Each number is 500 + 40 x the weight over its row's rms, rounded and kept within 0 to 999. Layers, rows and columns count from 0. Numbers have three digits each. The size before them is the row's rms in percent of the matrix's.

# layer 5 attention query, 64x64, rms 0.121, rows 0-42, columns 0-63
108:438523507454494568522456474553545510473459512496546551485457478560489447495525550540514546506531527529500520470489543534507550524439461551547501522472474523583401471396483492503578506513464526
100:530489481478531473479486516505428506543571562522461463507496616465425491492558442500483497500486544539613474582502527497451502550471510488430451495507538456512510529475460463493468498490458452
111:462509441520540514533532490441517574518446498481507502552548452509507526531464521487522555475438480451445471469428537473565474486511541485425506521543440535515479497486521499516558586615529496
072:462529465500505478492470547510491495461578526499477469554543472487481407509459483560541549469409504477506513475431494546409447504524504478522479491581487530501407458534469496563468472526465548
094:523480439517534521525546505433464521560451497428527498504546508564469516482463529494533508469512544464560464473465502489514471453550543487436451512522470574564462470511443512450536576513595451
092:536487492437477485507487546439470511533571563584435493497512555457497486477476516497481454528451504504468442540461493487474494477594573499506466533499505444526472531588504450529416422511507496
089:485510512425394478560526476530532480474564460523534517407455482450524536475497478507557522488524497455472533513477481468434468507552478551489465508474483466538483430473493587482478410495461544
093:421554463462484461535503442529496478506457452402484458505485486468571483489511534497572506525474505477559587500502532511481398463483462571449497490513425541464491476468455533474507535456513493
107:505492487441434472570512503488389442510508559496490532468436517463506449575523482511484484501533464553478465500531477447514454560492507543583444480483475423541473490479581492473503493514462556
110:530514517553465460471501509541472557529500580556447492499461540457528536488532420513444495584460454539529503566474546443464480580516555496538513504447570448493576508494506490487505443473510481
117:582522525459405464519498497505462495525544543527486494481412510445478549454503472521468488568457533513527498516501497455391449530569502496540493492408518469503535506481490484515467436425467488
089:429439515427547520495445554534563423517555535472524488483500518504458480502483514470537491502516520486563512498499553585474515458456501555543493478521428531552442521448421483562486572505509508
102:514560494583468532518534493509488542505411526488531522531501534574510519559529527529524498468522520503538498509530474463570473520459505485450418501514512479526520569434530521428552580550571438
110:551532554472449509532579477488491571498587515551505483495463501452555514447491538528469490540478513520459522509439529453463454504556515542499564585485553467428484454563518516508451441465519498
145:566490542465540457477502492526438418437545528577447489460465532439471528448542468499470520541467502550466487513529528510420519506560502505492505493481540469512465544504549443533455394485455483
083:524537540534502532525537537526464460502493477471428543495485443498520465440502465493480469428556467518515529447539508528521593473510507528430465545599476525496473582503603471446517480491493467
081:530502506551511538461431510528546475473485499566527497502478458541512569472494459570524468485502463546397528502502548608531481454472508493533543559566545495483503471510568518442524537541548457
088:473531537479563555467556539524445489494535529510437537491497510514410541566468504427527478491524506429495553483573467519507472492471438500474468463431473516528440543528512450462510532532419449
098:487526441496499420457528455501562473429575525483547530550481579519440487505511493563498485477474582528478490542445507509474503526530548512502558517480562546517484525532440547585463460485505450
108:460470520437504533601483527494504504459516480419492495491504533541485478476531564483554480487613432520482549490626495489514461476458522495567474466473444488504491528500573550507518486491506477
095:529568493456505507585556525514508556492563425486506523450481560537472459443476459556494536470542484470511478526461568534498461516498526507439561552489530568461516539521492524490497497420524413
091:500487473515425510528547458552499528480517502478534533480416518508497564550588533531533527528552527445463470491523492566490473519456591450515530427375552503492507508478503487517457482468516513
096:478491496462580447482417491505562504534494502482443515545526489521479495445442438425441524529466385469534495536517449504502534460528478517514524464507520544549556480503471516516450472509432579
099:516503527571462496448524542436506509595569490503457502456476536544437517538527474508445516530520446529541494508503482536483537501514541505562561450418533561504529487558448496410480511454480542
095:509475524480507481483549508494414487485492544502571540459508532522522492519547530451505523519563516504567440441516560526494522545458499482550509452463477544587480538396437559477484512411500481
095:514539515501533535425435468518470551458531435514548569507463540559487497474534484492517468448585512495482540512554458480487475532431455535446549453531533490529450573470495443445467473490484434
099:455473510479438489556484539490618512491583491498503498564573476507488527495520556502501499521485451492460458466450554551471564439536530507483511573608470502485504446529504478556505485527488526
094:482529489456495436483472429478459542529503538505542544499456560523446484540514483611481543535479501498472460519487469513485498593498513458561483497430546538553513528485519526405510515513533406
113:465524487502453464552588428505483512508536454411504464479549469455460510523489554506509567509491473498469517469475459500472484508481521420491478451501565478418433546445522568519426520468507547
096:434526502511480488487412449450516533538550551519514510533419451505509526536523504503522467480428499504463490476558509519548539629502452434472520554489539465553488470475513414500521524512468532
096:484531531476581497501499450490431563450473464530516493510493523545434505551452477443548584467516480515481520473515516540538444566504530472558551513522492467519434516523587481504571504551513426
099:482542531560525489495478536577531456507512447458488535541467462483478456521396414481444487460406455501569535471456496540417464515503461464538531488517466479516557480488517505441520527515515533
122:477505453485534468541491480493486543517454468492552486524485487559514491521534535555458578474518573452544526462431468487557436500449500531526519426527523537569524501435496565461596553520540485
105:555428536463502548497467448565484473450503529543432519512507474450545482490466489508520483513452471568482485520520561565430546506553466458487529529483537420465505465559516427527427439480498519
078:563495520437513457511511434525421497503566511578462470515516448475550498531518465523506492588418533556493508462494531500413461481504515530446549539553511462482483508527524458562429469470526482
113:551469554552463510462496508480526389493486510510447469454474513450520533451520534433496490509509447530423484542560524511466535512513519457536485547492524440419520542553449454477403470506475518
108:551514483457483467389537509504470465484598460554462503493533553432466524462513476513506467502429479534480515540534486493467536514542496475546501506489538495449459534481452472534379422493480492
079:492522433566504518477515568489529505496500480492507523501496527503445517475487522481481482439592517506477506610540436501533493514408471475587523481433512532519587457535472538483521560565472497
082:519536583459535485511494447493456496575544592554500455496497496506479524480562528502406527574524513469488413496468478418471449534467525500489492550529533538485463512471550513489518531531549441
090:539519557442499447468486529455461534474523516578457522475481561461513499514479466461458464535479460551510496517562502431420543500565506468483483559510543475450454478502499494559419420505562462
064:525548514509537514494503496516468526557482506550473406511565485467533505498506541570519508494444508509546526398539549509447534480561597511502496510455529439556491548556515439499468478518580479
097:482463538457531527502460507515488474494544505582426546490535573477442533428525520496452512558507428565491470571506559538413498473531466446487506539504517432487477505530473519478445489433477536
096:540507464522496474494501537524512428546494524562473447458551575480424510439543494562446515505443535517398531531508505485532446526467539448482517482472513445465563485571532507481524493549533437